{"num_attention_heads": 8, "num_key_value_heads": 8, "head_dim": 32, "norm": "layernorm", "lr_mult_o": 1.5, "beta1": 0.95, "max_grad_norm": 2.0, "decay_shape": "sqrt"}
Each number is 128 + 32 x the weight over the matrix's rms, rounded and kept within 0 to 255. Layers, rows and columns count from 0.

# layer 9 attention query, 256x256, rms 0.0469, rows 160-186, columns 0-127
[[211 150 102 114  98 157  68 109  80 131 138 106 152 153 113 137 117 168 141 118 104 145 172  96 159 211  89 141 155 132 139  84 144 127 118 126 128 123 121 103 157 138  99 147 109  52 176 127 147 156  50 142 132 138  95  81  99 176 127  98  92 141 139 137  92 119 167 134  92  92  82 173 156 109  71 127 118 116 150 206 138 116 143 160 160  91 133 124 115 175 131 108  86 117 102 125 126 116 118 175 153 114  91 169 160 150 180 109 121 146 130 139  80  84 191 133  48  85 173 152 147 110 130 141  78 102 155 124]
 [ 97 114 111  95 116 145 146 102 118  65 136 150 113  85 149 116 167 171 141 176 109 144  92 148 139 151 123 152 138 118 150 142  73 106 180 129 135 139 145 112 177  88 177  89  96 114 157  77 149 130 131 156 109 151  89 132 117 110 177 150 123  85 115 147 150 118 137 113 123 214 149 124 124 106  91  76 107 188 120 155 125 106 127 130  62 105 121 133 129  93 185 184 149 163 101 142 150 111  90 168 140 111 170 104 113  86 110 170  97 112  85 170 131  96 164 141 176 145 109  76 174  83 141 111 156  83  97  79]
 [149 119 121 116 141 122 120 112 118 100 113 122 135 121 141  87  90 123 121 153  73 129 124 112  92 149 139  76 150 143  96 138 111 157 101 139 145  48  85  95 140 139 132 161 153 154 109 157 172 125 171 129 107 125 102 216  65 155 106 169 137 176 116 117 101 150 129  88 127 123  62  75 157 149 150  89 153 160 105 108 152 111  43  87 143  96 120  89 109 129 144 128 117 125 137 173  98  67  81 164 118 128 140 119 180  89  89 131 195 149  57 129 160  84 134  68 106  97 143  89 191 136 117 131 150  94 113 142]
 [156 171 105 134 132 145  81  85 121 198  86 132 170  97 162 111  63 107 172 180  93 131 102 126 118 152 158  92 125 147 134 110 154 175 156 121 156 104 145 184 132 157 115 117 124 158 124  82 131 119 164 162 153 121 184 151  80 173 151 105  91 130 105 138 110 115 127 134 115 142 105 157 141 114  99  93 147  74 100 124 170  88 137  77 105  90 107 138  64 117 103 112 114 101  90 153 117 149  98 178  68 106 144 104  82 131  67 177 200  86 117  84 173 122 107 159 128 137 144 159 175 127 122  80 173 130 141 130]
 [178 143 150 131 176 110 104 106 167 140 119 166  99 147 194 133 119 149 114 125 155 200 105 146 172 105 116 125 169  95 119 132 183 145 140 101  93  96 121 138 117 106 108 108 135 103 156 143 140 128 122 113  92 147  87 132 145 104  84 149 103 144 148 193 113 127  99 122 154 128 122 138 139 166  81  76 121  83  80 121 121 166 118 194 162 127  99 116 106  77  90 124  84  59  82  89 130 150 164 140 123 107 111 151  94 197 159 115 121 110 128 136 186  92 190 127 103 123 117 169 164 141  81 112 160 161  65 153]
 [155 165 158 114 125 123 129 106 109  78 102 136 121 150 102 145 117 138 136 162 162 131 142 123  93  91 177 130 188 109 126 146 152 108 126 102 107 142 123 168 153 190  77 162 108 144 101  77 109 168 151 156 101 112 148 151 105 115  99 127 150 113 128 125 135 109 131 152 152 194 178 117 137 125 109 128 112 144 123 129 100 200 113 131 118 137  94  93 133 215  86  47 167 150 134 126 110 158 124 119 120 113 142 122 166 141 121 102 111  49 143 106 101 132 150 161  63 125 196 164 142  97 135  71 158  94 157 115]
 [113 122 122 134 139 108 222 109 140 124 184 164  98  66 146 179  60 144  79 166 112 135 188 151  99 175  98 138  81 154 120 136 100 134 118 154 118 155 123 129 125 159 176 172 139 168 137 140 145 125 102 105  95 133 130 130 157 157 154 106 178 112 141 162 166  96 144 100 123 142 119 133 131 128 147 135 187 171  99 160 122  92 121 134 154 139 118  95 123 134 137 145 123 168  92  82  95 178 100 110 135 134 138  93 143 131 158 129 122 148 105  94 140 103 178  99 103 143 143  94 124 142 161 138 120  50 116  88]
 [131 107 192  87 109 110 116 169 129 131 130 142 109 109  62  95  97 193  78 167 152 130 105  98 141 108 109 134 163  84 120 154 172 134 121 112 107  96 145 190 115 131  85 157 129 132 113 189 149 169  71 119 151 143 101  88 143 138 112  90 118 134 155 163 109  85 163 126 128 139 193 108 105 173 150 144  97  84 136  75 179  76 138  91 133 138 114 139 118 100 136 115 131 144 154 106 122  98 122  85  93 123 153 111 105 135  92 149 143 141 170 151  99 118 117 138  82 124 106 145 186 171  79 114 115  52 188 125]
 [126 165 162  89 120 131 190 112 152 199  38  95  73 122 150 120 188 128 153  68 132 116 144  99 109 131  98 141 110 151 113 151 183 143 121 124 113 104 105 131 132 120 141  63 168 141 129 191 114 140 123 185 129 149 102 118 136 110 153 128 172 160 123 148 113 108 117 137 126  70  94 126 117 112 149 103 158  96 156 114 130 147 118 132  95 124 133 147 144 128 143  97 157  83 140 113 167  77 134  90 101 161 127 116  74 156 162 133 148 146 110 122 163 138 153  97 176 129 143  95 178 150 149 162 107 125  92 152]
 [149 108 187 129 113 116 119 152 187 122 149 130 149 138 154 137 109  77 110 162 130 124  96 115 113 164 113 146 163 152 128  69 102 112 190 129 134 139 164 179  98 144 149 132 128 122 131 110 112 100 108  99 135 109 101 158 103 109  94 118 156  55 161 181 183  88 112 162 134 112 128 140 141 108 123  53 132 173 109 121 156 165 111 171  94 160 146  93 186 158 177 108 126 129 180 130  97  95 154 126 111 149 128 100 117 138 145  89 162 158 120  89 112 171 178 117 142 110  95 124  95  81 116  70 177 151 114 135]
 [154  85 117 137 116 121  94 143 183  93  94 149  99 112 124 120 135 118 164  95 141 185 121 158 108 123 159 113  71 150 163 143 144 146 124 128 155 124  41 153 184 155 182 202 166 115 101 123 165 109 153 126 119 176 125 179  93 133 123 128 105 135 133 129 134 124 140 141 136  88 100 130 203 134 129 129  40 127 168  98 144 137 167  87 125 127  77  76  76 138 130 126 138 182 147 146  96 153 106 123  99 142 195  37 106 135 152  74 121  99 131 138 139  69 131 168 140 122 122 106 140 199 112 145 167 146 134 133]
 [131 100 164  93 131 143 150 104 162 101  70 125 172 133 129 138 136 152 136 125 120 150  98 112 145 116  79 112 114 105 128 129 175 136 134 112  76  90  75  95 140 132 116 121 139  93 142 113 111 180 128 136 168  84  85 134 106 132 128 135  71 131 142 113 117 157 137 128 148  84 117 126 137  78 127 135 137 158 118 131 150 174 139 180 160 161 130 101 118  95 123  98 149 128 174 113 110 184 150 190 121  63  80 145 187 144 133 137 111 106 153 122 130  45 153 140 134 197 119 221 174 161 149 102 104 133 103 101]
 [ 89 137  90 120  74 125 109 231 188 151 108 118 167 161 117 125 102 114 125  93 108 103 146 163 121 149 171  54 112 161 137 121 156 117 112 175 126  70 150  84 112 122 149 118 104 138 156 128 131 130 107 106 141 147 159  87  72 185 157 173 111  93 143 147 153 153 126  53 178 141 113  89 133 172 101 110 174 128 102  88 113 111 133 146 136 113 138  70  91 112 137  78 141 127 120 142 163 178 126 166  82 139 141 116 187  18 153 158 141  86  76 117 128  83  90 118 122 113 125 161  91 123 151  96  95 141 141 133]
 [165 179 189 130 135  83 121 151 150 109 161 131 188 106  85 162 192 107 140  90 169 119 157  44 121 152 153 170 138 140 145 188 110 134 138 105 147 134  70  69 154 191 127  89 127 114 164 137 126 148 121  85 126 157 129 185  90 138  74 114 140 101 142 150 113 115 176 131 155 158 168 103 107 111 163 163 123 153 114 101 134 122 107 103  75  83 139  93 134 108 164 152 170 145 108 214 146  67 159  84 180 135 148  96 107 117 105 136 162 158  77 124 112  98 100 139  80 142  80 115 113 104  58 137 190 132 143 108]
 [152 135  78 173 117 147 157 160 122  79 168 123  72 162 137 113 132 111 192 156  96  80 176 178  93 162  87 125 125 126  52 101 106 102 138 117 148 122 107 113 122 135 194 143 114 121  77 139 116 149 108 133 119 153  83 121 169 143 172 109 125 166 114 116 125  74 150  78 125  93 121 205 146 140 120 111 117 169 146 126 164 142 141 153 157 117 185 149  75 142 105  64  99  84  96 106  51 136  82 146 131  84 112 136 127 107 164 160 107 111 172 165 145 130 141  70  80 150 208 137 132 204 108 100 173 158 167 155]
 [101  89 140  93 186 140 155 129 163 113 139  97 144 166 141 134 175 133 122 149 131 101  94 172  51 118 102 129 113 156  98 147 134 182 136 114  85  95  92  81 133 171  93 122  90 111 106 136 182 120  74 132 104  86 129 132 148  85 103 158 113 115 134 125  94 116 128 124 128 118 126 144 178 239 189 137 147 111 110 137 149  92 115 152 158  92 145 127 167 127 113 108  87  76  68 125 120  85 137 152 115  83 114 184 117 135 154  97 169 118 131  76 166 148 116  82 132 126  98 104 122 100 136  87 146 183 147  87]
 [ 53 175 113 116 147 107 153 129 125 163 127 141 175 152 111 111 119 112 131  90 154 176  97 158 111  90 139 137 113 110 168 110 169 137 141 138 127 149 109  90 111  97 137 141  94 119 107 115 134 172 132 105 126  84 132 120 127 126  95 131 116  74 129 125 162 165 130 113 119  58 136 163 135 142  91 121 152  84 190 139 162 184 123  96 196 166 121 116 126 133 172 170 130  93 117 107 120 136 119  71 135 107 114 140  99 109 168 107  74 140 117  58  86 156 109 111 193 128 101 166 140 197 117 137 154 112 160 113]
 [149 137 147 198 136 156 133 146  87 115 153 128 109 128 137  96 115  98 121 145 168 126 118 173 179 126 105 157 115 103 125  87 122  57 130 111  83 141 128 121 140 144  75 144 125 156 139 124 163 154 101 133 118  94 125  92 201 155 170 135 125 149 125  86 132  73 119 180 108  94  77 121 102 163 135  94  95 167 175 191 160 107 138 105 136 165 145  85 175 124 102  76 119 141  86 145 175 134 127 112 157 115 101 110 158 105 134 102 182  97 118 126  80 135 116  63 164 118 107 153 113 127 134 159 152 149 139  90]
 [138 107 202 113 125  78  98 127 134 152 135 147 102 137  94 149  93 101  52 162 172 145 138 142 120  65 143 104 134  90 170  92  91  94 115 135  98 154 126 182 141  85  88 127  96 113 110 106 149 145 201  92 163 137  92 127 143 105 112 167 115 108  78 146 129 150 152 136 139  62 142 124 148 212 117 133 150 149 189  62  92 126 137 135 146 144 115 126 107 146 160 165 171 104 115 111 139  72  91  97 110 203 125 131 127  64 147 102 111 108 158  95 118  74 177 125 151  76 124 156 138 144 152 141 164 154 121 148]
 [ 91 118 110 193 144 118 134  99 135 129 112  99 133 174 176  87 116 113 136 147 175  87 185 158 160 125 158 162  80 102 131  92 168 122 168 135 113 152 151 119 152 136 110 139 125 159 100 149 117 128  91 117 147 155 162 133 110 151  94 130 159 151 141 182 154 140  95 124  84 162 131 144  81 136 138 138  97 135 128 156 122 140  98 121 162 129 109 141 129 137  95 131 114  78  86  98 153  77 165 174 141 158 126 115 148 141 124 155 144 126 136  87 167 154  82 170 118 124 142 107 132  92 137 123 112  98 168 157]
 [146 122 115 186 100 113 122 135 110 113  55 111 150 130 111 153 123 152 138 105 135 149 149 106  71 156 143 139 131 149 104 118 123 106 104 152  91 133 170 121 131 177 136  93 102 133 146 117 121 127 103 147 142 132 124  85 174 114 110 121  63 129 108 142 111 120 186 117 167 146 145 185 166 124 166 156  73 113 165  61  61 177 143 112  63  68 129 143 161 133 110 170  96 152 168  95 144 119 119 169 104 153  82  87 149 107  80 125 126 145  99 183 145 118 149 144 121 128 155  99  72 145 145 121 118 109 151 112]
 [173 146 150 179 151 119 182 158 186 151 171 169 116  68 105 157 128  79 141  96 156  71 109 137 110 140 143 109 115 134 147 109 148 111 100 128 137 139 147  95 106  67  99  94  99 108 139 135 142 144 112 159 121 149 178 124 109 128 132 123 137 109  91  98 145 136 110 121 107 136  95 100 138 132  80 137 176 137 111 151 152 156 131 128 149 140 139 103 123 144 155 167 103 135 160 134 133 103 107 114  91  81 149 146 126 170 118 133 182 124  76 164 100 133 114 146  97 131  82 139 131 148 152 100 113 116 103 103]
 [120 171 165 101 144 100 106 100 131  97 121 156 140 115 134 115 124 133 122 165 120 116 144 118 132 148 136 131 133 155 158 128 141 120 171 141 110 146 122 102 109 150 134 141 164 131  95 145  96 111  89 181 183 174 153 176  93 141 123 136  69 121 137 117 144 159 132  77 142 113  97  95 153 149 148  94  91 163 183 129 222 133 133 125 141 131  85 145 198 124 136 123  91 123 192 168 145 100 158 135  77 104 110  77 151 131 100 132 135  93 105 129  90 130 160 124 133  97  90 164 150  67 124 135 130 131  56 108]
 [143 140 120 108  98 134 131 149 164 125  86 132 134 109 186 140 177 110 160  89 153 117 149 130 123 115 117 174 145 159  82 153 129 139 168 135 156 166 157 148  67 100 141  91  99 132 145 129 107 157  78 133 160 101 194 108  89  98 120 139 103 130 126 129 146 153 117 101  66 145 132 141  86 107 135 168 138 134 132 134 123  91 113  88 120 120 120 146 131 139 141 116 155 168 142 144 129 116 144 109 101 173 160  87 147 197 151 132 108 123 130  90 112 154 151 114 140 100  99 155 115 155 123 150 119 114 100  63]
 [101  80  68  93 137 108 164 121 158 100  93 154 145 143 133 195  90 151 117 104 139 158 118 159 169 118 114  84  79 162 163 125 102 126 157 163 116 181 180 120 142 144 171 142 166  95 182 111 153 108 131  70 110 219 133 143 167 150 110  92 200 105 137 137  94 162 126  94 104 130 142 181 150 113 163 100 140 119 198 177 151 155 107 177 100 120 131 174 169 147 119 149 161 140  86 137 119 144 104 112 150 143 171 147 165 112 142 163 196 101 148 118 119  89  87 115 118 128 133 132 119 156  75 164 103 145  76 102]
 [134 177 143 132  73 147 148 149 138 102 122 132 106  87 151 122 134  97 114  98 186 154 189 120 165  81  98 145 142  68 131 166 133 167 124 153 144 150 157 174  89 165 125 135 128 127  89  94 164 165  73 101 128 137 145 135 124 111 118 127 114  98 132 107 122 133 155 167 155  98 123 115 104 174 175 133 134 145 149 108 114 143 141 129 132 102 130 104  93  89 123 152  75 115 118 152 134  78 171 115 143 129 173 135 121 137 168 146  75 128 139 132 132 130  71  96  97 199 149  89  70 180 198  90  99 133  94  90]
 [151 116  68 148 131 141 167 119  72 125 113 132 126  95  82 125 169  64 173 151  94 164 109 135 120 118  78 161 151 122  94 139 140 102 132 168 165  95 154 123  94 137 118 194  88 147 137 176 118 207 150  54  89 122 158 155 145  99  85 165 134  76 133 131 132 180 144 119 143 155 101 130 152 124  96 165 135 111 151 169 114  87 112 149  85  90 135 180 104 112 193 146  92 137 110 109 100  52 103 136 145  83 123  48 110 153  89 159 100  70 184 107  90 163 118  83 147 174 146 119 107 123  92 119  90 124  83 124]]
# layer 9 attention key, 256x256, rms 0.0464, rows 160-186, columns 0-127
[[ 91  52  99 106 151 104 156 115  91  99 107 139 125 164 123 150  82 180  57  91 126 126 103  86 120 169 161 163  59 169 116 135  90  76  64 131 103  91 172 137 137 117 113 103 166 147 149 135 123 136  98 177 191 114  94  61 120 125 142  96  92 135 132 126 166 168 164 185 128  85 115 128 111 106 129  95 109 118 108 157 147 104 140 119 139 143 136 147 156  71 133 106 145 148 108 111 107 124  95 130 120 114  96 197 162 141 148 115 114  97 157 152  49 163 108 108 116  95 159 193 128  35 127 152 128 129 117 174]
 [127 111 198 144 149  88 103 112 163  85 154  79 108 115 103  66 172 141 114 167 131 128 100 124 127 165 121 135 136 117 137 116 145 108 168 138  96 192 158 110  87  97 120 108 154 120 167 150 149  71 122  92 166 120  70  94  92 146 178 128 166  69 130 129 100 120  82  98 131 137 155 154 154 103 130 110  86 141 131 122 128 111  87 112 184 225 163 126 146 137 203 177 143 124 145 122 189 122 100 147 139 189 170 133 161 116 123 132 110 156 156 146  59  79 102 131 135 106 132 111 153 148 128 155 134  90 166 114]
 [ 95 133 112 109 127 135 203 160 145 107  93 147 155 147  89 123 157  84  95 129 115 151 151 110 111 153 140  82 163  81 100  66 113  90 150  99 112 121 105 103 165 163 176 172 124 144  87 106 154  80 110  65 180 160  89 107 107 140 145 162 139 130 112 122  90 142 183 151 143 120  85 164 138  69  86  68 110 124 109 103 122 144 118 135 153  98 171 123 142  86  94 109 152 150 139 170 115 109  65 107 150 107  87 139 115 126 110 141 118 143 109  94 132 130  78  68 135 169 150 106 133  72 136 123 143  73 151 141]
 [132 183 126 174 107 140  64 108 179 164 130 138 105 101 151 129 156 112 130 128 154 162 121 101  87 188 129 138 166 132 148 109 113  95 133 141 130 129 103 126 101 198 100 114 169 128 166 150 157 108  83 166 130 141 137 131 166 147 159 126 131 146 163 135  98  88 129 128 105 192 129  91 153  96 121 114 173 105 148  87  86 108 115 155 141 137  96 124 160 143 149 135 103 123  99  98 188 125 112 157 126 130 107 143 136 177 112 157 137 156 126 117 128 153 116 121 100 158 155 170 143 145 135 126 144 149 197 123]
 [118 105 143 109 143 147  95 125 108 133 111 105 179 179 104 178 132 139 147 140 126 157 113 152  94 126 108 140 116 141 111 118 174 112 126 160  59  95 109 159 128 156 136 122  85 102 145 113 116 167 145  85 141 165 140  84 145 142 115 113 152 192 108 124  82  65 141 171  93 135 155 150 106 132 111  52 107 119 142 192 111 127 129 177  93 149 199 111  95  88 127 144 128 122 114 138 121  96 140 116 126  82 124 162 118 129 145 125 155 133  74 106 160 119 125  92 163 146  92 148 141 153 148 143 224  89 107 158]
 [151 136 165 116 178 142 158 143 151 106 182 195 113 115 115 141 199 153 156  99 244 162 130 140 140 119 174 130 138 107 132 122 139 121  86  96 124 131  92 111 177 156 134 128  79 156 137 104 100 112 112 143 162 134 115 168 102  92  91 124  71 118 184 103 153 140 153 168 139 209 121 143 102  73 112 112  85 106 143 151 152 114  92 103  94 148 110 119 141 155 158 103  53  82 129 145 162 137  78 115 113 135 147 164 127 141 146 118 153 110 126 102 150 115 102  95 117 149 160 157 158 142 160  95 161  57 145  81]
 [143 125 120 122  92 174 201 114 107 144 130 120 100 164 130 131  69 147 118 189 155 196 164  96  67 146 181 112 128  77 142 133 145 123 136 105 151 156 127 151 122  91 149 162  98 152 122 140 154 137  88 140  91 129 179 125 114 115 126  93 116 118 155  89 162  65 142 125 161 127 108 104 133 121 189 134 137 133 130 110 124  77 113 159 140 191 127 119 147 115 191  84  79  87 130 123 125 189 110 172 154 146 114  97 144 106 115 121 116 147 117 124 113 112 143  56 116  73 196 101 130  97 145 119 124  70 175 123]
 [113 118 153 164 120 174  78 152 130 119 140 169 131 139 108 154 134 128 148 182 128  97 147 194 108  78  98  96 131  73  94 219 105 118 108  74 149 126 115 100 151 106  94 159  57 162 143 124 202  97 147 166 102 174 125 164 123  97 150 133 111 158 119 122 148  93 132 120  95 135 178 133 121 158  83 110 121 101 145  71 122  92 126 166 164 146 162 117 107  42 133  80 154 147 138 107 195 162 117 127 129 104  99 160 168 156 126 126 125 125 163 120 169  83 143 133 162  67 170 120 162 105 120 107 183  92 107 125]
 [108 159 182 112 128 152 160 118 146 146  81  93 138  97 141 163 140 142 147 133 155 142 112 112 128 128 136  94 128  87 152 105 125  90  95 121 115 142 189 151 113  86 135 166 141 197  99 180 178 173 144 137 132 121 116  93 133 143 138 124 121 108  83 156 108 136 128 146 160 107 120 124 144 143 150 155  81  83 105 122 189 104 119 169  96 134 137 124 125 167 140 121 126  99 142  94 122 112 184  55 126 159 133 192 112 170 124 101 161 117  52 130 139 141 190 107 113 125 123 124 105 132 170 127 154  73 125 146]
 [139 130 157  85 138 101 142 120 146 150  89 144 127 117 141 103 152 121 129 140 110 114 149 132 124  97 131 131 169  86 129 165 139 123 126 135 121 110 108 186 123 156 103 125 178 179 153  60 125 170 139 110 102  96 162 162 138  74 117 147 142  60 175  96 124 131 131 124 161 138 153 164 159 103 122  99 124 133  88 141 129  99  96 147 118 153 121 114 145 134 126 133 127 103 136 122 137 159 124 108 138 116  56 160 162 183 159 114 170 173 113 171 124 125 179  99 164 129  96 142 111 112 127  83 147 187 167 154]
 [121 110 153 183 207 139  66 139 136 124 122 108 156  97 140 105 158 151 115 157 102 139 101 159 122 141 127 180 128  51 161 167 147 125 110 108 127 204 104 117 128 112 185 101 132 139 112  95 127 177 139 126  94 126 129 108  79 135 118 139 134 118 135 139  99 112  81 141 141 121 102  87 130  50 107  95 160 123 142  99 108 121 116 120 128 145  76 164 127 125  84  81 120 117 164 120 143 131  61 119 108 129 105 133  98 167 145 152 137 149 112  90 133  89 131  98 101 149 139 116 139 126 155 110  87 125 131  82]
 [ 88 142 126 103  76 161 111 126 132 131 109 201 174 106  97 101 175 119 157 129 160  86 104  99 114 117  87 138  90  91  95  83 156 162 132 107 142  81  71 134  98 104 118 156  79 100  69 149 117 175 132 137 197 155 110 129 159  96 115 156  99  56  99 127  89 213 143 130  89 148 144 122 146 132 113 143 135 106 136 138 167 127 151 135  97 148 132 159 117 123  99 147 138 175 148 165 128 140  97 179 116  81  76 106 126 162 193 119 121  80 133 101 113 101 160 159 131 144 101 142  88  93 124 123 132  80 100 115]
 [139  98 125  64 105 140 138 144 153 125 144 155 102 129  88  97 129 155 140  85 138 129 140 106  79 125 138 107 117 177 140 103 141  90 157  61  74 138 159 102 108 122 117 106 119 183 171  64 117 110 113 117 142 177 140 142  78 130 153 200 123  99 107  94  96 172 105 124 148 125 164 120 116 180 103 117 156 106  50  80 133 130 107 138 133 118 111 120 124  89 153 104 159 148  95 130 122  65 122 167 107 156 147 145 145 107 143 125 136 104 175  86 137 104  82 103  75  94 127 124 116 154  74 135 153 115 172 128]
 [116 168 122 161 137 131 179 146 181 167 107 148 148  80 130 140 111 115 162 160 153 128 126 114  83 159 130  79 117 158 125 177 110 127 148 161 153 131 145 131 130 157 120 118  98 122  74 104 119  83  70 148 138 160 137 130 167 159 126 100 158 130 140 124 150  42  93 120 107 116 127 139 154 149 172 113 162 193 141 123  95 182 103 146 101  93  83 103 126 131  94 162  84 139 112 163 133  99  90 158 147 201 146 106 105 127 100 121 137 115 129 122  98 158 120 116 141 100 141  93 116 153 114 115 164 114 114  89]
 [178 184 114  99  67 151 108 133  91 136 111  93 137 122 163  99 128 181 134 118  91 123 149 127 106 146 148 115 122  67 133 138 146 115  82 182  81 121  96 160 141 154 188 134 106 150 101  99  80 150  91 193 135 133 149 102 101 126 192 112  89 142 135 132  99 147 168 149 130 169 109 193  99 115  92 185 100 163 111  82 151  67 145 134 122 106 128  89 121 101 117  59 130 119  57 127 153  70 138 125 120 142 143  80 107 142 114 101 110 179 144 112 167 150 115  89  90 203 144 155  97 147 130  76 145 116 139 106]
 [152 135 114 152 107  87 191 104 141 109 105 179 117 207  98 138 170 120 206 156  96 118 118 165 102  92 161  70 132 130  40 106 190 123  64 156  76 101  65 117  95 135  95 119 128  99 143 137  81 127 130 138 155  87 124 124 132 129 102 156 144 171 120  92 146 149 166 109 116 112 143  92  92 111 113  82 147 152 133 140  81 119  64 140 137 126 100 107 134  88 118 120 140  93 147 145 135 106 160 117 130 101  87 124 145  75 142 153 161 116 117 129 167 154  83 154 137  93 126 100 132 132 132 129 119 138 125 136]
 [ 96  98 127 135  33 153 121  90 136 113 144 167 158 145 106  97 127 128 157  99 174 126  95 182 107 130 109 169 128 132 123 138 100 101 147 143 115 100 149 153 126 117 112  94  94 100 156 128 107 106 132 110 114 132 111 111 128 100 106 168 122  73 106 139 126 108 138 118 174 120 145  95 130 102 142 110 149 124 120 138  81 167 129  83  97 154 117 124 154 121 169 129 139  92 184 149 110 152 123  65 146 143 177 132 125 117 114 144  88 137 125 111 144 150 138 151 136  79 106  77 109 140 135  87  88 169 147 136]
 [174 138  82 143 133 126 107 163 109 127 142  76 193 156 166  68 142 138 145  99 149 116 200 112 118  70 146 128 135  73  74  69  83 133 191  74  99 155 130 140  94 178 136  79  82 119 183 154 154 102 136 164 131 158 131 141 144 133 105  91  91 102 160 131 132 135  88 159 135 134 136 140 100 114 153 102 149 139 123 139 157 117 180 100  92 126 142  72  60 114 154 143  87 121  96 138  89 116  84 115 143 167 143 107 153 145 101 126  99 108 130 114 166 147 112 103 156 164 145 164  76 139 117 145 159 150 114 137]
 [115 202 123 159 166 153 104 155 106 153 128 132 189  98 132 123 112  78  53 123 130 122 143 190 119 103 103 129 113 112 116 133 129 165 188 134 133 117 149 178 206 118 130 169  82 112  90 160 157 109 109 113 132 168 123 172 198  91  95 128  85 122 194 141  84  94  78  97 137 136 158 100 127 165  77 117 177 178 140 153  81  75 107 145 118 153 122 137 130 166 127 163 109 129 130 118 193 162 130 109 124 105 120 130  86 106  91 128 106  72 149 114 146  82 143 109 154 138 120 116 148 123 142 161 174 149  99 168]
 [ 29 150 114 162 125  94 188 150  69 113  64  71 197 125 140 156  59 135 162 110 131 109 124 130 117 155 122 166  85 123 130 137 122 141 121  55 170 111 127 158 154  90 153 150 147 154 110 133 138 107 103 143 150 115 164 114 101 124  91 115 124 184 106 104 145 121  96 100 113 114 112 101 124 170 115 128 138 128 137 121 131 139 115 166 134 123 131  84  74 193 162 127 160 136 123 112 170  69 135 144 134 147 166  75 168 152 130  72 107 112  84 183 146 156  95 143 125 137  98 177 127 150  80 196 189 149 169 112]
 [111 123  71  96 157 106 132 195 115 113 110  81 135  54 138 107  84 108 133 120 117 134  93 155  57 151 120  98 122 125  94 120 146 176 107 111  66 120 127 144 183 129 162 136 120  73 129 117  84 144 147 134 135 148 178 151 103 118  89 168 154 167 108 117 127  97 138 102 142 129 128 142 171 171 128 146 125  96 119 140 132 120 132  96 163 158 127 128 153 166 113 187 117 156 151 133 142  93 134 184 136 142 107 118 119 136 138 110 124 134 214 141  99  71 108 154 153 162 135 130 130  88 142 135  83 123 108 135]
 [152 196 186 138  97 121  91 148 159 117 138 126 153 155 109 149 125 153 162 103 120 131  94 174 189 146 130 137 137 151 154 106 159 121 154 141 134 127  70 116 155 142 153  73 110 138  83 194 127  98 112 111  99  78 128 118 139  89  95 127 166 119 174 155  64 178  88  84 159 130 120  96 141 148 111 147 116 135  91 135 103 161 110 114 120 173 122  99  80 136 125 142  73 133 202 132 118 117 150 113 127 168 129 125 101 182 104 122 122 121 114 119  86 139 130 111 108 125 109 116 179  89  96  92 131 141 171 119]
 [128 135 116  97 125  75 144  97 153 159 121 162 170 119  94 116 104  61 130  99 113  86 129 133 171 137 174  93 175 138 161 162 129 111 160 177 128 145 131 113 118 104 131 135 174 143 123 160 165 122 130 137 177  90 108  98  80 141 145 125  77 145 138 125 144 134 112 143 124 148  65  83 139  99 135  73 106 139 145 112  59 139 143  92 155 118 127 159 144 155 124 115 117  94 137 152 139 112 120 129  87 112 122 137 138 109 140 119 119 180 123 146 120 140 106 137  88  99 103 161 111 140  90 118 123 120 111  84]
 [126 132 119 139 170 110 209 138 136 115 109 116 140 107 161 135 135  91 144 116 154 143 123 105 164  92 118 166 100 162 105 155  91 124 125 160 129 114 113 101 159 108 179  89 116 138 109 154  82 125 145 125 115 132 165 119 126 141 131 105  89  92 104 152 121 113 140  95  96 166 160 133 117  85 125 173 152 183 144 148 115 169 129  77 134 109  78 115 123 156 140  16 125 132 128 143  78 122 108 152  80 135 132  97 208 113 182 129 151  95 124 103  98 135 118  76 163  85 137  52 132 139 136 112 148 144  89 154]
 [117 162 150 103 127 117 158  82 163  84 123 127 122 129 101 127 102 164 122  86 133 136 151 110 149 118 130 124 145 137 142 138 133 100 143 130 115 101 158 108 108 109 140 155 137 124 137 102 105 146  96 146  49 152 120 143 147 127  94 106 167 128 170 145  68  94 135 184 179 159 121  90 149  98 133 175  92 136 149 141  99 143 151 120  99 114 164 140 136  98 126 121 202 147 126 123 112 135 106 129 125 124 120 109 144 113 130 121 154 112 142  59 109 159 116 138 102 161  93 108 194 142 123 143 112 173 103 156]
 [118 129 168 117  91 113 141 131 163  94 128 122  76 111 155 120 180 123  68 166 118 139 123  95 169  77 114 117 147 122 116 153 192 128  79 103 127 143 135 162  87 137 133 141 146 195  77 116 132  93 113 119 176 198 168 104 154 119 169 169 130 172 166 114 142  52 142 175 184  93 114  96 102  98 128 150 134 165 116 115 130 126 112 100  95 125  79 157  93 170 150 155 136 158 154 182 108  79 175 166 113 194 165 124 189 172 129 147 129 130 112  84 129 142 105 147  55 142 112  79 109 163 147 110 143 146 138 110]
 [141  80  93 112 108 111 148 182 146 135 162 179 138 108 152 104 144  99 203  99  99 129  80 118 135  85 104  82 139 100  68 111 150 103 117 141 162 102 151 151  83 172 164 142 146 185 146 190  96 152  93 109 160  81 153 123  96 160 149 118 129 128 139 147 131 152 113 121 169 121 145 111 115 110 133 144 140 148  74 132  71 118  76 141 148 125 167 131 131 122 153  82 107 125 183 162 115 106 110 114 132  88 114  78  94 149  75 211 101  90 196 115  86 180 146 162  98 120 135  68 102 186 132 160  79 133 139 128]]